python train.py --n_head=4 --norm="rmsnorm" --norm_eps=1e-05 --rope_fraction=0.25 --extras=["some layers without positions", "some layers without attention", "local attention windows", "shifted keys", "value residuals", "hashed n-gram embeddings", "skips across layers", "LayerScale"] --init_std_up=0.0188 --lr_mult_qkv=0.4 --grad_clip=1.0 --z_loss=0.0001 --train_tokens=194500000 --steps=11872
Each number is 128 + 24 x the weight over its row's rms, rounded and kept within 0 to 255. Layers, rows and columns count from 0. Numbers have three digits each. The size before them is the row's rms in percent of the matrix's.

# down: layer 11 MLP down (transposed), 320x160, rms 0.141, rows 8-62, columns 0-79
# gate: layer 11 MLP gate, 320x160, rms 0.139, rows 9-62, columns 0-79
# up: layer 11 MLP up, 320x160, rms 0.143, rows 9-62, columns 0-79
down8 098:112096146103091161118103080095095120156138174161150146118141112111146102131148082134130124113162147122156101135132122147114120143116122143130113060162159113088106151116093116147078140146121109131144053138095152134154112119055149145119146121
gate9 112:127109137105121119111124119119136126042119123118128134142093145132166111138145096122119114085151086141172107047128097088157107091189104113140160125122147089118140134140142130105145101150093110115131140127115146150144127132167128144084151163
up9 103:095147093130121126120131145101128147123127093121071151108148149137145144143102120146101119202092132108138153128168133112094154142150159138120124133104117134108108102130143116140099129107126176102096144150145109143128146129093155136199107126
down9 103:147129140087138133115078138139106118080157128126089125124143071124125135097182105108136141113125109136109105077132105150141078106131161152138094115145139059143133100108174130134157089131136124145098125142158160141119103114160109122105178141
gate10 095:111125177122098085110116159114115122130131118138146121144122160144127128128158197125131136152162170113111137130120131164123151117081093113126120124126144099084114141113152062135145152138150149115134159121122146088131123119122095115150096073
up10 097:090137105103134103140141135094139150142127151146135108172156113141110135117116121157116129140147119104118131129106116172119164095121101112146149114142140150110182109131139131136167147139150150108161083120073116134108136128097157137092119079
down10 096:154080110148086138144162086162117126115166119126135116133161154153127155129132140150116115109135117156143180124152144136160130153095111107063142140147114106140160190157128148135158123123125121125119162111135090146151099147146123099120106157
gate11 097:091096132146085141147137119127150139122187143128122094120113111130127112148120148129126079112115087077157087132107138102133115170126102099134120079123109135139120130196121114162177104107142123119132089185127118136110131133122152107139108108
up11 104:142083128139087115134124156131136131109131134107161077157135113111164107150137100157149161113155081133100118152115115103151141140096103135110071149145169134131097121136088144175128139126107080127144138170167119172127094162125142080132129125
down11 101:101109118111134156121129156127150143128120132121111142130154153101098155148120092112148140110155129106141092141112123130121163120115099144044126126099099143125122103133146130116093140141156099124152139103101024139127152135149079146116145120
gate12 091:135158137138104147172169095118163148137112110174128162152118104075130151112134158140086141120146139108109117092115127114096158102138129118132076113131086141158100171144120146133176094138130113155126144118160155106096127171172124099137159122
up12 093:151124147118137152096114118114160088134133126132119121118147139137125080125121146174109111160110116114094138128119113133114104120112115092141157180126157113140141132108116161095093128091137132099120122128140129140118132159156113172095088113
down12 094:156131112118128091100149134132122108132170125156122082132097112180117150128069120108154142109132063152140127077149144079156120171111155153155119120123131132098132150128112149169098140119132133117108106122127173110111159118121117144106155109
gate13 095:122112140194139129150145135131144137123153168133109163109108119118110094116126157096110116171110129130131094142136153152112139093134168136155158183119115118084118096121108127105130197113103098169153156133097134122108187103096170157146128125
up13 093:164111102145126123104142148136119153130154102140121088193164139134124099121099142167145159123109127139084129158122162129151173131170145101122091098161121085122145107146182120102105127164153084130115115122112149141120129172130131143109099120
down13 094:123149170166104137138140165139145124123113149090143131153148174135161094115148143107133151116122094126112115146146170157085119167106140115144150123151185143131120107152115070171111111109136112129115129155140087102153123115107122127166135155
gate14 107:125130167081120117142136142123115142119138107147126152080143099115138128123107149118119087141106138088098066090132123141129106148164131117135164133153140108136128144116129120093126124137110091124141129177154143146129137093134151144154147136
up14 116:110129092125149142087117145158162164110130140134115136130112118130113125127162118139147148140153075150106158152142095106079122145121147160122084120157115133127118150143106100112112086075142125179169117119109122107101099152103100136126158128
down14 104:123104134094160129068159188125159151130127145144146124106140078132121133168146127104117083135092147116096110166141128140101137148176164140215111095139157141127147126117148111128146143137134143160152115118124212148157138108148096144110132115
gate15 104:141083145140144133096128150099115108087145117116138120144129161111090103151145134124095131181117118137120099132105134169133103167158159137176173122122124106113125149110169130087132131104124146143166161109124170150126162094166134163096106091
up15 100:125162151114134167097120094092115150158134120115150121130153110193181123119137145151137116143128114136089154100137140122139164122096109073104112119120151132129197118158111121107136132170136116088143116132164141103183141141122092123131083156
down15 100:121072110136131126132148119102127145136147136148150104129126160145096153122136169128150142140141149144133123135142153126099091092120106153180118128126107096140105108137158121104158132142123118084140138167097132132077125132157157129116103112
gate16 105:123115097130078129129163130121152105096098137168108106138094058112111102113158149128078162103101096122098111114134084100114138089167115160148112120114095121107104134133102095105140108113155123134099129111147176081112084131104120118137173165
up16 101:171106119129150175125146140144134132105121129166156160137139134157169133079168157108106136125149131078128159117152161109141152150143144128113119110131161142106108141128082144129147132127108136086152092150095112135142129132111107115148115117
down16 104:102135088087117098134139140104105088157115159127108089135087063104110150129135132170125101089132103154125151163148138120098138106127146120121089091126118126112119121095118119117164158163114112132147113128142222117095110114139118129091173179
gate17 092:114122156092079128093154162102132091113151170149196137141125132091164152118082109111120075124123131143131118117114159131145133115133095110139156144138120122123129112193144112099135147143146108080158127173132145131125113113178139147129141156
up17 090:116182114107151077143121131125131139056117081106134151111107152132091115121191121134151170134136111074140148123133121099124133123135140140141133120108161097140147116116133174141110097083101126123089121146115113171122136138093123130108093140
down17 094:120128087130143100107140137152122094108098163154143128118120162126156135113128096085150134081141113179136110118122131136162096076164116122173134121147156108119142161126138104183135108142090120120149124125120226130147131119140136088097136135
gate18 100:153114133140172114135175151074118129132122131121166129163105118106115116127146093118160107094103109091155123144149149120148125146119128087153102132147097107100151135152122134131130114149121101105050149099139162097132152099071117132154148098
up18 105:170100134081155102134130151088132140143107132067121124101136103121111129122144116151107179142153149085120138137141131144167101153127131138116118122154124112135125143163143114142135139158139099178173111110178133148103142083140097143109125121
down18 106:141146082137146100096136143106128159177088139092169132128095136117136131142167127061104142129138087138123170159111140123097159121123127139160097102123150123144128113116108099122093098122152153119127127146145154144130146094128077155100189097
gate19 103:102119138138130098135096118127141113135154112145150159129127136124127140139077107116137124132145142127148098139152131168159139157134114128147165085124146115076168140110138111149118135115122132147130127124118136152165100106131125153162143094
up19 105:139111158128136141149127127132148099127153088120131127100113119130126099098132172170150143132123162158098137115131077094187127115128137105143108128142147130116130165166113084129104115136149106093094115143148123104125111129153118119147111097
down19 103:092163085122159112121136170143128093102124144136118121139115088092119160115134139138080132096119143143125094066135146143072106117153107119103117090107148122124154132117126132146104156120141082174084133158143187125122114131097147131124155125
gate20 100:149111122136121134098136156100096120171128101105171128123133123091118124141111135125145186159104110100113082129143136143181127127124144152148157100148086083119141140137114077129109101098136092110106111151124140126112140092119141118127124103
up20 095:107138123110107139141096132110138134142165111108124171100135136080115128124119111130125180173079097127156144127096105119119100129117167141153132123187082164082139110140087127104098130112132125122128129144120128129134128144149087151102177093
down20 093:147155132122103142113121121170123136112120132146130099135125110166113104144118160129163135128116168161112131132117120134140157115155114096139124168060132137143086091121166153120134124150088134174168149107102133165156110143126150100119114132
gate21 109:091138136108132127117123167138122144122094096181171120142112143119128110097131133106141106056150112141154116118135131162123139137158134110138153148148145097163094139152154070126166104155132130115127123088123125143152137127139159153125183149
up21 095:121142150114148147126128089129134104106106124113135153144116104164153111114145123132101202173146154172128178120091108095093127143107146119108136128098160129114110116109153124136089135113101106154117174147061109134130100116172076132133090127
down21 095:134157170117107154125085167115091142103101140142138116127146099130115115092156129088155093108127131113109114084127129171131104131127138101164139123140110104149095145133159108099167090156131156088118111123138178119124108118125130099097160131
gate22 095:106104118091137087134166142154115113127175103135142099162144117091145104167143110080112119120156124171105116143099105139115155159145115128114146128138104093161124118123142155130102149133107098192126111112138137177138123148146155155133130135
up22 104:136142100144189129112108165120112116126098147111096126165116134108133147144154177157137103088131161140159123128142107083167133102157116158125119127174100105125124102130099126118152147154115136134195135129119116113154116090108082077138131102
down22 102:095129145110116144119131144139109163103154130118164176152108112155152113142120127114158141148135126134150117128114109133109153094131120159114163116132105159161117152140152119138095126133111119124111146128081214107110126165146131141138080144
gate23 099:086123108100128179140186103144137169108132106128131141152131136164101114130109123123135106109139120143118126152124178144090122139133121174139125085136095156087124130137115139136138136164089088165113131170161141187077147125135132128116132107
up23 099:130180091143156131128162133140133110129147134136158142139143125113158110155076181122097089124126117128160113106104106077154127139156149161117113117117182129116158060147176103124081115088119076092144153146159136143152115141110128109108133117
down23 101:134110163123152139099118148160126164116153154169113122076154097105139155141168145120083141136102111132126134154082120159154107137134118166122123166114128141108117138116077096085153110133132086088117077138153145126103126121096121134080114120
gate24 097:133073130140126119133107116114123116118141128124160153139129128121164129186123150133112127098072145100163112143129141135145153171155131130107108109149184088145144124153158132129143106136120165130180132109123147160125103143118160136104174086
up24 098:078151138095101117134120158174159127117158131136140144143153123130134177121131121134101111171101086115116109105092128133145119117141162163135105098146116149063114162137121089094136141120126116169164111172114146128153149126121088107123101164
down24 097:078104160105150113133138125123139128110132135102139105115143117068134111150147124128157095141105138145148109073139106101118135149106111115094124112152113122119149126154148121133156139147095136138094153101152208079105092122172102137134106120
gate25 091:104157110177097110089101090129148149118116117112105106133153133117110111105133181100125092137149135116112149175104127159093099158127145119145135128090127137115121113096103089111070160096124150123142141147091121085139140112104073112107105129
up25 095:165140123126133127133123145112117144123137167167141120131096094121085173112091145126133130110111140103131100096134113125135076150114146153099103104127095156151149142109153154104136135170141141118147080108125145133099184141136138150131128158
down25 097:138128110093145100151139121116107157104127108130125118140154114126139126132079100104106103146123091150105093122123135113118127120125123188137134139119115144146148128146124151094116085177135117216125118147140153142125100098087140181095146102
gate26 102:133128119123118086174121176141169153083101147116134150128142132126095175132142136084166155158118120101162104165138119134110137082145128117140149120132139101144133129178098163153156130156131133186172145124112130150132119110150143147107133102
up26 097:104126129137126095112139124112145107141181122147119142135119143139139151139095106139154171140123127144126143109069095193152167105134112175142118153178126111135151124135132133100125127070158142134187179157153140123152138099101132189115149147
down26 098:095142143120107145142133123107168122091116134148143094148119116179090107166129123137095068145154144140066167101156125138174150170162122131117126159133119159108147126132120122095151113132149156118113170113139110117090150109106120116114151137
gate27 098:124152112124140084122144106148156112137117116119125155105155167113141127184176136126147155134138098137164132104133116127145153117179106093154137138090106110143107124127126098146130120109101105124118112155113129161137092116123127116110162157
up27 095:149113101174147170188071108119159169112122079128160128158134114121097111118145135120110124107115138132074122098151088109120130141086086124065151111108094141121123171129162152153108109125116075129123123151117101100117102166113146096164124125
down27 097:114131095066126140095179111135145098127112121121081150112142037107130133145151090150117108159141147127155151099124141126117146145134165158181094115103176125135138095113101108112136134115130189134143130137128215098137126131103125135132123109
gate28 098:116141174167097150107137180131127128153130121158106183133107131084093142115159129143163109118145125141162079149145061126147131123104118129128135091086108164092109136081144123108165154114128123115113124123104165135116130150136183105144136125
up28 099:130150112128074137160134142137160097124122093126143078135157169116103155161146150114116137109136136105141185110092131122091156134163141166167136070168134117133124121127173119102161143115103128117139131172136121132142134101109138150096127133
down28 100:169137122143105091101137115151134135133155113080119149160120099133096112112106106112154105159074144097152121135111133100153131126160099136116143124061074149110149116124118129107108115187113147157094096132105165133149122101161102138150123129
gate29 099:141128159101112125116154113147134145061131136130115100125078140134122123156121158118070155148127088129129120155107103108119122128148119107136117127143124094069135097110134115147096165094134123125168131162116134132168109117144137158138163099
up29 092:163129091121117117149135127149112154129140094145136101144147115130157167127121157151145141127101119107130124106129140210106138125125120147108139147133076132099154161110176149097150145122113107154198089139146140094139122101124126158110124147
down29 095:128111152124098152152164122118134112086121151145112102129114139111148136161151129143148155111121151111127149134148122146138146145125093166152164091115110152157135101165148132148139148125116179164128097146124178113130099104142189123128131154
gate30 098:113137160111094141129106124067128097081122130172129145123099094138150143172169154142121133117127129125098122070126157176127089180173122130141129139083136098139139132142117139106158139146080128123109096171141152094109129130098129135098083122
up30 101:132128181090111089170127134126112095092082169086069122141143141156116113135123170126133131164116139143131133100114138095113132113122149130109084104163139109090101137088135118118153108151060103171136106080116128118180137116137106101119144147
down30 100:161096134133101094125126104090181111168112064149157101146111100105138122128130153177152093154153095103168119120128143127121101121146149122135134103133162110138100141118147137145095095158144116148127145131116102104141164122098143117142118150
gate31 098:141112120160139163126123177139176134133102150118127123161124122116150107171136117100142155091148154158097112115129075151121169127150144150144129137119129105103134113105133112122147153126114115168127153156114128141156113164123144139103149157
up31 101:155125100102102128125128102090079155137092106112132091124158109088108135111087097134103129135125117154104154138141131102125121125147120120101112077121158077176142150153131131123142121139113126108101094085130135092110143164101101133168121164
down31 102:177174157123114102098124096158092162119110133113095121131135160142101126115150119132143135125133123121150124098133130067147086124137110099160168143153135116149151153122089104117151083152130134102113170151118096073158132167101106112119095146
gate32 105:124100132102131085148151143130121120105145095133096131119080088153176113118113125101106145125142147101141149109065092113110157129126121140178141137159147112111116104148107110098128116102183106128181102118103140106164087066121135138127130157
up32 101:139137134062154112111115134107145137142131097147109128117097154152136135144129115132101159152148145121104125133120138131129100145115131131105105105157104159158134120136099124139146143147154106132158104110158124104146111065178066130107092130
down32 102:124107146086144136133141133132159136091167135163131143107096063132103125141142100114140149131136118103080153147128126153145111145122093169135090098138092150143141127141130118137112164117114109084099134112167127101146114116145096134161117119
gate33 093:105153130151115169162147177142147129142102144140116117148153133091128092148115073129144142118150137136128112127103106089097126108133143079115135145144136151074126123100151119101089103083137152101096138140112140106111126108127177140122136096
up33 096:086148124122103129111151162118108105127114152101094177085107182146142067078139123137150117180116113143124150147136110139107116167139130090172160164129119104106100136134124118164121117130135143107153117153147128137178142148085142135119147144
down33 095:160150165120119095118088121139135117168103098117119129161113134099117156109129123121097111137159165128139112088089126114125111125135136149131141134147115134148138136090085118150161145144113099133142142149106069118074128151132101127098150071
gate34 108:116119134116187116090114143183119145145132130128086073140113121121087128132129122123117139114171106107125099147116092155141126129149150085192157127166093133062112114139126096106150126125151138123158111122107156112144105089101144142135171136
up34 108:096087102145107130119119108135114147088136113098153143153139129151145113128157142123110090119109137147126163151164128129129152161112096107121158115129151124160139106166084127118097104087108120091131143107119106116102148164103127131130160117
down34 107:131108100144130145156120125128127128104120138124131127162103108103142148160125135157124111085106150144112102115131169093169188112156116119160127117133130129144119143098138132091160100108161131141127134156087187134143157115100104074150115109
gate35 096:120119144148115133120106143111144155131145171153161190110164132143087164112106136152133091136086159131099160098138087142113101185141105083129147075139137143123152151116162133123144176137108111163123134144113120112107108113117126148102099156
up35 093:111145129133126119077102115125119162116153174140109127149135135153088138161173167153117136133138141111122129147131111139167074136118112152157149086095152160164137110137119113070153116145097124066125149137135125178136112129130099117120090132
down35 093:129136101142135152121116140136172131117158136174098140121097114179129117164094118130143125132074104183145122161127126125090091113091140127140075110172159094120174113118131122124135103132108122119148119092103065090122115125095119106112112141
gate36 099:134098127167134112151170149091143104112144109092106117111112073153144122111121095109166068141141156095125131125103134149091144112129100164184113061144122113150125156150084115065158150135144141092133071135067168133148105131134144122096167138
up36 098:151095151166191126133153093113143122171128146086108114167117126171111125131083083103146136143152129078142102130121127130163106114100095169134146155148103109136116123119132171115113183120116105128138088130106145115173082101164116111119179145
down36 097:114144106125160149077172134121103181107120126144119124156170139120088118119154094123102144123112147140131160115137094138124174171117127093113109084124118144120093110105174096133106120106131130130157158154120068105121086146123128158119157093
gate37 099:105126178184085085146132160110165166123144101107115124148111119153096095085114127112155090111149117099158116150134121182138107126135133120120140155126146119115130130177100118128151121143123134109179090133099103127133093118138101125115155151
up37 111:179176150085165101126152083124118139084146160137118146129086137142108160158175151160112138136127150109098135101079154117124141161153153096129164106136110099120161153108151145114144132091124157133107149142111124115122220105103150166108133103
down37 103:138117142117122108133184140137118153085156144141125129152134138129102148122154106154120109107106095120126184102128126156138118124145139087108142124109127159124144152109145102103142120091134151119142129127143255115117115106156165170124122137
gate38 095:108078162120129145102167156116153113085110110127115143167133078133155120189154110119113088135146076130126113096137124089121149122123104125143113123146149145106157111159118146114109109104100105163153121128098138165090110156099121132121119130
up38 093:132110117154143098084151108148110108115139132145143109048092130140153135121110152154123101162095144133197154133095142129126107128150137118133129103144112114153109121153130113101161151100118143112133158145131149113149169106175162109101104139
down38 097:085140112093128113137132070152151126138143070119150139135112173139158089115139148110106134140120094134128123113127127104095132129141110114139142107137172149131143106143175158112101151145106111141164116127108078164116104131153155145166163116
gate39 105:117124167086143154150158131113188124136145116086083153109126127114136098108134107131152123150141161097093126138115076089092136099176170149181133090138146128114150195149098102153131151152125136141145121137132161128127107128106179112146133131
up39 109:108119093153121131139112164139128144072116133163140107153109150146129164156111140122085143121116092165148110119129168121126115119114091133129158136120146145143107114143160113123118119122110126170154124125115133137124105108174105201109138123
down39 103:131148132122146124087140141105163132097113124130106131099098080129140168137147125103099155091143135136144167137095089131099110134124127155129155114145123167086141128124107124140118112131127089113128186114115137125091144094148148097151114106
gate40 091:106089136110111169135147110110108103118152140153128154119110157129155149141117146105154189117120113132127134130138115140078125133116083116158089126157110125165112163127134116129141122186131137098174117205108122137146133143117180130117116136
up40 097:122147078136108153134136155176132093124135140134145158113137147145158129094126158161136149163103112115134138107158097173088125153129110127152110124094080133099123159106062128103140125128146142122134126190124136124149144080120153134138098104
down40 096:133147159159127115167104146120107142125134131150137139135139128170087111132150127097127115126157128137109147138160122104152126093132103157124130132128122101105184104137147156115123163143128078142055152118158077127119123131151131116180196141
gate41 103:088122115163131149108126151124173145117148161093127120103114079141115123128137141141114126098111122092132117133089127174153166131195095122162133137125084122150134141130117156097154083100151125137134109118133144138142112149143104140169092103
up41 115:157137156127105156104166109134097128132133107155149109128127153107129118114179132123115122130132131147132126085124080132144172074061113141127104125093126127135158141181131142129144162157118140143088114136149124080161131159089139117134134102
down41 111:145147129122183145104107098130150135117121137146161107127149165146124136078135134136159138118120119145109072090146127133116153139126146121147120127137111157113139118160119117131118136158149121155152123118123216103124121098116117120138104123
gate42 097:095121132131098116121131127127126098124158114118113111145129126175128171153138167117115091099101126139150104147132117148139155131137151141162128129071148182113159182106135135116165116088073074163112124151133127106133122079155137147129113187
up42 092:115132112151098077176202113114153130126128132184136096162112114123118098147114116128118129123130146155099113112116130130097108122173100128135122179126107097110110141156174134126114164148172131074152123108158157130137127155126119093165138137
down42 095:147114124146153100115109128091120147145149154130143181117130155153123161131134159127142129100139145095128149155153079128141176116135141131139115128124115171099170136126144112152134129129149118151161096136126170144111124107136126127156095176
gate43 099:078116130121150127134153127165150115127142140121107069138074117115119085102108146082109086136119144120102095138107107124112127126136125164148145149118120104076181096139098100151111086113152106144156132143112103162116143104118145099128156139
up43 090:120156163111160115159127157140103171067189082118118151152108181126106167126169128133117130083137132090135163089145106139146137103138072086150140132155146146112115147145147136125144131129115133127121068104136122122137110092123164163114112127
down43 095:154097107159152120136110108146118060133106132111134111165118085116129092115108107136125138108142163095121100143133099128103121113135111139099158144114139096095125117120077148158079121177138099139132149130148154141141096134123141137129156188
gate44 101:088161104118126103148144144134117122104132198132135105126146126136119093102137150127119166165091118139110144074138143099100140089152112123161095104108151115150129121115125162083093136135102111177129103155096127143121157111127113118059123159
up44 090:112134130121148082100139142108115146152155201107110130141133091137093137112121140076090161143135101155108140109146111123119123062158150128159112127148117142104148156126121122074110164124080102160149146113088179094139119096127135147097131159
down44 102:152108120158133156154107110136149102103136097131140141157123201127168115128137136128162113095144133141146123170138139130108116170121094136088134142088125118133130125126143088162145110127147143096122084121137029154133136163118115126195198107
gate45 098:096167067139156145156092142146114134139109126134125169108156066090128118146126124118136170123109107096120138094140132134142133126141172107136164159091153112137125151126152110146166108119142078126173105141091112165108147130126105194144167096
up45 096:132140112123106146085135149159116147121086123149153110166117156151152110111112125068100112097179110171124113131106151101137166113137106099132137139188139159153126128118138103166071105124115154094140140136166132126157121137187153112133135154
down45 097:125124136129117101177154156081125143132152097105087134131157106165177153144109129152109112132141141155115082120145083142149109107145094107146133134107149151152120119118156131090096163149140117165108136142080183153116155135131089149129132082
gate46 098:120117109111104117123128130117138127111077097103144080106129126071157130084106082144065145118114115092170125136125133146124125156140102175133121154104146152133157134124050132126130108105085123142102083146120182142143126130117072165136129150
up46 098:100141168146147102137185124144112111142114103135105161152153123182159103122082131119092119095101160131112141094100144113107114078148142133119124101156156096138171128115119164134113135136115123110119138092061124138124143116127118152152141145
down46 099:120105153097144131168132159115118150154118139125113117128141160146057137161170156121160149125098141118151180081148119108143114117096192121149111118158104153166164136158092099117056106107154105113137118114113101165170118135136132078158164113
gate47 110:124118161128119125151117158169127148121134108144167140084085162119126116142163153110157132089107104114130104088166131128153116102153105086158153112168167113133124141143141103120178128124128105129156105110093156127119131130164149151088160159
up47 107:191108139102113190134104142097134147115113141143173132148121128139145123119078138141124137103153102134121070158117143107136162125163091149108143126158140149123136160112156135131110102136134129113111141111142135135148136174104119139154106116
down47 104:135106119117128093161165107128126128136132123157168142109129048106095143116126141148130115124109145116166147156083143124069122131110123145186085136112150152117101112120075106139101175132144139125160134103082200109145158123121071165120097106
gate48 101:102135128167122119135135093104124152140140117149120130112133067171144108123117156161129121109137102094106074111128137113125115127136132082122159150125143166094115162157182163124159161114138129124120128146164144120130110118150159089120091150
up48 100:107174130094117090130134104134090154139152082080113135144136210141135131093154129124152121128110092142132163121136121118128148123120162146147091131136130100135164166078125102147127126155140131142107154134157116144160124155115108159118083122
down48 101:160148155130125123137112095167096129119123166173154113104120052118122119146101141112118090072145135112118048122129096143155079136132153084080117146114139131125161149145114156102145144128152095134107156139146209130108116111094149128147149161
gate49 104:136151155115121088147137146164171149099152149118129141113122170126084156124128159153155170120120134138126087137139088138171127132170138120168159162135160102110107149129151138116141168118106122103135111143117147145104148135175115163110118168
up49 101:097152091138131125117150130087124146151104092114113127115104124114122116086125106167063079169147128105118176120134125164115117110118121099085121088121068134154119159144094130111173127134146114117100117103148088174113096099107116112142154101
down49 102:141136149108130150115142147156113134110171156088102161114148107144109141159171130161148156151126120048091068131108147142135144093120137078145165163140142168134128126108130127152119128135122116118118129152094208141137129104143136152131111127
gate50 101:103160136160113117206131102142164162105140143167128119129100160116121157140139132183088133158129142117106072179122141156116132148121140106126178080158144139114103131138104125139117115099105095136162135135136121138120113161170147089125108103
up50 107:132137136064134151107118121119107142165105110139135111138162117142124102076136130158123149133133116104121211109103153140149054121109116140096115135103108122154113128116128126103140125178160139137143126136145136125159107098142127187140128153
down50 103:165138133107131165144112116184131166100131121143137131169105072153116145142125171118105099113152090121119016132106138125160145132134090114164158121149101135150118162119138146127140140167141165130139141150150211103114146158100138097129092132
gate51 101:160127102123155129190149142174182171115156140125082116126109141115131155126138181093153115112148161105125143158105102112136109130185151122131175122139124086092165130136143139121094157097102143140163112125115133187109140090127132110117141130
up51 100:129140107149147129159161138149127138145158161141121124132127125130129098151120131121141137106167142155128109114160109154103126109180148179132134148159141093139130138096126121120110107169145137114133123154099146120119125129139112133099151110
down51 098:144106088094083104138137125117101131170113107100133159133168131165142145136137108130103151158108151122076182103136125133104147092079135157142131137152111102131104121135153141115126113117143119128139094136129123111127151132107113163094136160
gate52 110:122133166137119175124132158125128110122165122142124135116136121144133092111109161140135155132127107115147106084129137140111115140127109128189146142173098120119127167117144097136138133098094134148158170161101183135136089116154173092151121146
up52 106:156115125133146129156114157168109170161162123115118100142095136112111137132113151142093172135106107145104098102092143167138106133135152094123157119143094099095108168096109135176130121176125142157127133111117109153172109142139152144132179097
down52 107:123105140145108149137173139103084144147177130129132123148147198136140083138150101140096151150141092108118125132109161089143130145096122140137137104115151140155094113150137135100116119129159118141138094137100105111123136144162093095141144157
gate53 104:115082143138105135105142096134113151127151113090129121117158136127116157148098075073174135126104122115164120136149124134123129142156137133163125153140132097090116127125149158083143112100155166130147169133127168135129124134128158186125109145
up53 097:147111116096162150100115155151148154086193104144138174098135102115162130112139119121149107122118111108119141101098116143143174096126103142153111105098130171114135130124088118105169111107152087147116150158130128108109157128134136148092144188
down53 099:115085128130150133117086134135137080152122157154137125117131139145096165128121123135124126132113114130136095131173151127123142166112135159115126094162150129163132132111132168156142060122120154106102135120111139104150108149104125150143093193
gate54 112:124120117122094098116075135136137123121145125148147149147080129120115128131153128092107090091116103102144076151153111141145082143117123133112172135138149114117118113124163118172173135115124130117156075116114137121085129147139109175150154118
up54 105:151183119116122097173148163123101126091131122136103114083136102146136131131092142100101129110138198174127144118141104093111118125118139111115127121153148119115131117128106131110111167107138110129131126127072101108143149142129120105166097120
down54 106:156103121137142145118094090116124139108118130146101137156162139150145129147135128116119127100138133176123173124145123105105057122079097057112131144169108114103106149144139080134123108124156153130157107126103136112111153121111179126160096147
gate55 094:128134151045110106157139132114144128098141131169096135108126144154145159098160122155101130129132105126106116122145146125125125128137106102144114088119128089126135143139175121136123095121151101148126119111133179084108108178123119111133145134
up55 098:150143124140180144105112119144094146148077098091122126103113119100111086129140131119126158116107146109135123134070088134131156154167139114140118143092163133144130120148110120129115154154100092114099125147096130127148124113137121124113098165
down55 099:147120173112160131151125149100158110119140129178134138098112097079123111147127072148129160117133125133143100104143142117173136134137146137136159102135134148130137144086131113105163101108096121139099080110130145111131117108149131142102094168
gate56 106:076143137128137118129147150151152153137122092088087143120118144095085127143137119126122105094138138126162129117144078128112118144131113116139096130185131123159120150143164110120124128105141144104116101131091119142136116094112154125132161118
up56 110:091118121160150151097119085113107079109131129132136138129115130130126135125150185125151152091111129159147101105154125145105116099109109140139120112127139123099148093170085141196141085109184101121145134118125129121134150175136135111152164084
down56 111:142118089142106167097106110113134154142096118175155100126157056138160143117117126135148146118099148163145154143117128103143128150188123129215167136114122142093147119131099157123125127116131109114147126126158245100140128149105138121120090102
gate57 093:091131132159134112118172075120137152127129125161099108130092130098126091131111122095095103153159176093093124100140142129112085156124132122158136100162119166127121128168123100116098112131136099162128091129160113128113105132112128140124123156
up57 095:137159109117143146118082161151148146082106120144132155146162166123108147100163114129165151127116162106157136166164075154142172149148122101115158129131141117120172134080176138155166166125128130101115139151097107116159083117128099102114147105
down57 098:118139149143099107129115106123152126103157097098116125134127055133173104152123108143142123089117164166139146104121139118102132125148110128180156089140138144104132105142136123133102124131117093120129117145121251148118130124110133138141086106
gate58 102:129137113108099111135159142135136172093126132108121202097129093121137050112119147156110119131188167112149140085113091112089100108130095116144102137120134149099142173175139115119166129133133125147138080152107117098078138122111121104133100110
up58 102:149133088119103132095128149177111100108138154104105119145109094126163125109153115167138164154140125158090126123131145135108078134139186173172125137105132162116109139151121110088113086138125091139145156121097154127140113133117094127117145123
down58 102:125130145109110131137157119137077137121091130126131118113133114178112131120132111124145151118090082137131121129076158135115157121145144131115110099081173143130158161099135147142111143178148123125187124138146119165109128128080136130082103123
gate59 098:094140138142161146120152130141143155115167122117070095132167151157130073151154125103108110146127142145118101158144095127105134109148123145175139122120113165088097114097090102130100117125142096151129121134141151121167129161123116129084144141
up59 099:076085126143143105139147141116132144172160111120118087149126135122118117128133147136112154113157144121157154126114103104149098126122140138116156149104126127114160133116129117139164103116107096157132128098123105152070115127151168153106131066
down59 099:157133112106132119155195110188158105133108136127162163133114151151081119145098103099144137131142143139133108134131169140087119124078126159162160119137121096110133119106111149145130111096140129114112166163107136109139125088145111103097144145
gate60 096:143106115130121155169115129139156115100177113144137142138067111124146104112117104127092091136173141143153151083118075117099125162161112108135127079113132150118145109128135101102128104086133145172083117165123129161119134142093136143159134095
up60 089:143165132145141132141153159171111130137149111143117093134128116120197114093128123108145125168112141127170155139080111135119132087146124133088115140098089071137165098106130094143152122131146147101100161126139138106121119108162140111113105117
down60 095:090102135068093132112122094127091108152131122137120117103141134174132141125165130098209144154114129135155172131138151143168118135134151142088109162107117116170152128133137117181151149132119145114137154150169123103169125092131086141163143142
gate61 100:125108140100155125099087132141143116138119139130125147115131074139153124166121125114048102128134105106117101106144128160131106147147133092115122126127123136146156141157134108106116121096129110144123121103127121153165116122107142130116133106
up61 102:137119128146110138136138128109095105140140090141124125163151164104138146154059133141141092166124133129116136152166150169128150111118106129127138149164119139092131166121160099162142159091116115181111143175145123113120142125163103144171134137
down61 100:133122105119136101170147134101125118140128155131101138121097083133127167177119099140154149121112150109098144084108136108143128127127150118128143138135128105147134147130097137137147102096113101152130149116128149145090168181112135138139132096
gate62 097:112123140149117111145089149139133100159101132146131131115132127098166189133100141096070126129126125137143094152153131132152143138144118127154128067162114103132117165111154123145146084140095092165119102086126159111128109137146143145183113118
up62 101:160138123139096107166119127089100135168082099163117142150146115110154125096096118140184134113116115149092125076138117159136124089135157114135146132146081117116129064158141111105145115106122141123120153115086135144118139170128141074136154125
down62 102:126123147127122128163104113122063121099125106116140156167098126139123139105137099103103086111098154114136135114157110138122130079164140090081113099114141172155160091155119137074102114114101154149139136124127179100144113119125115112115073129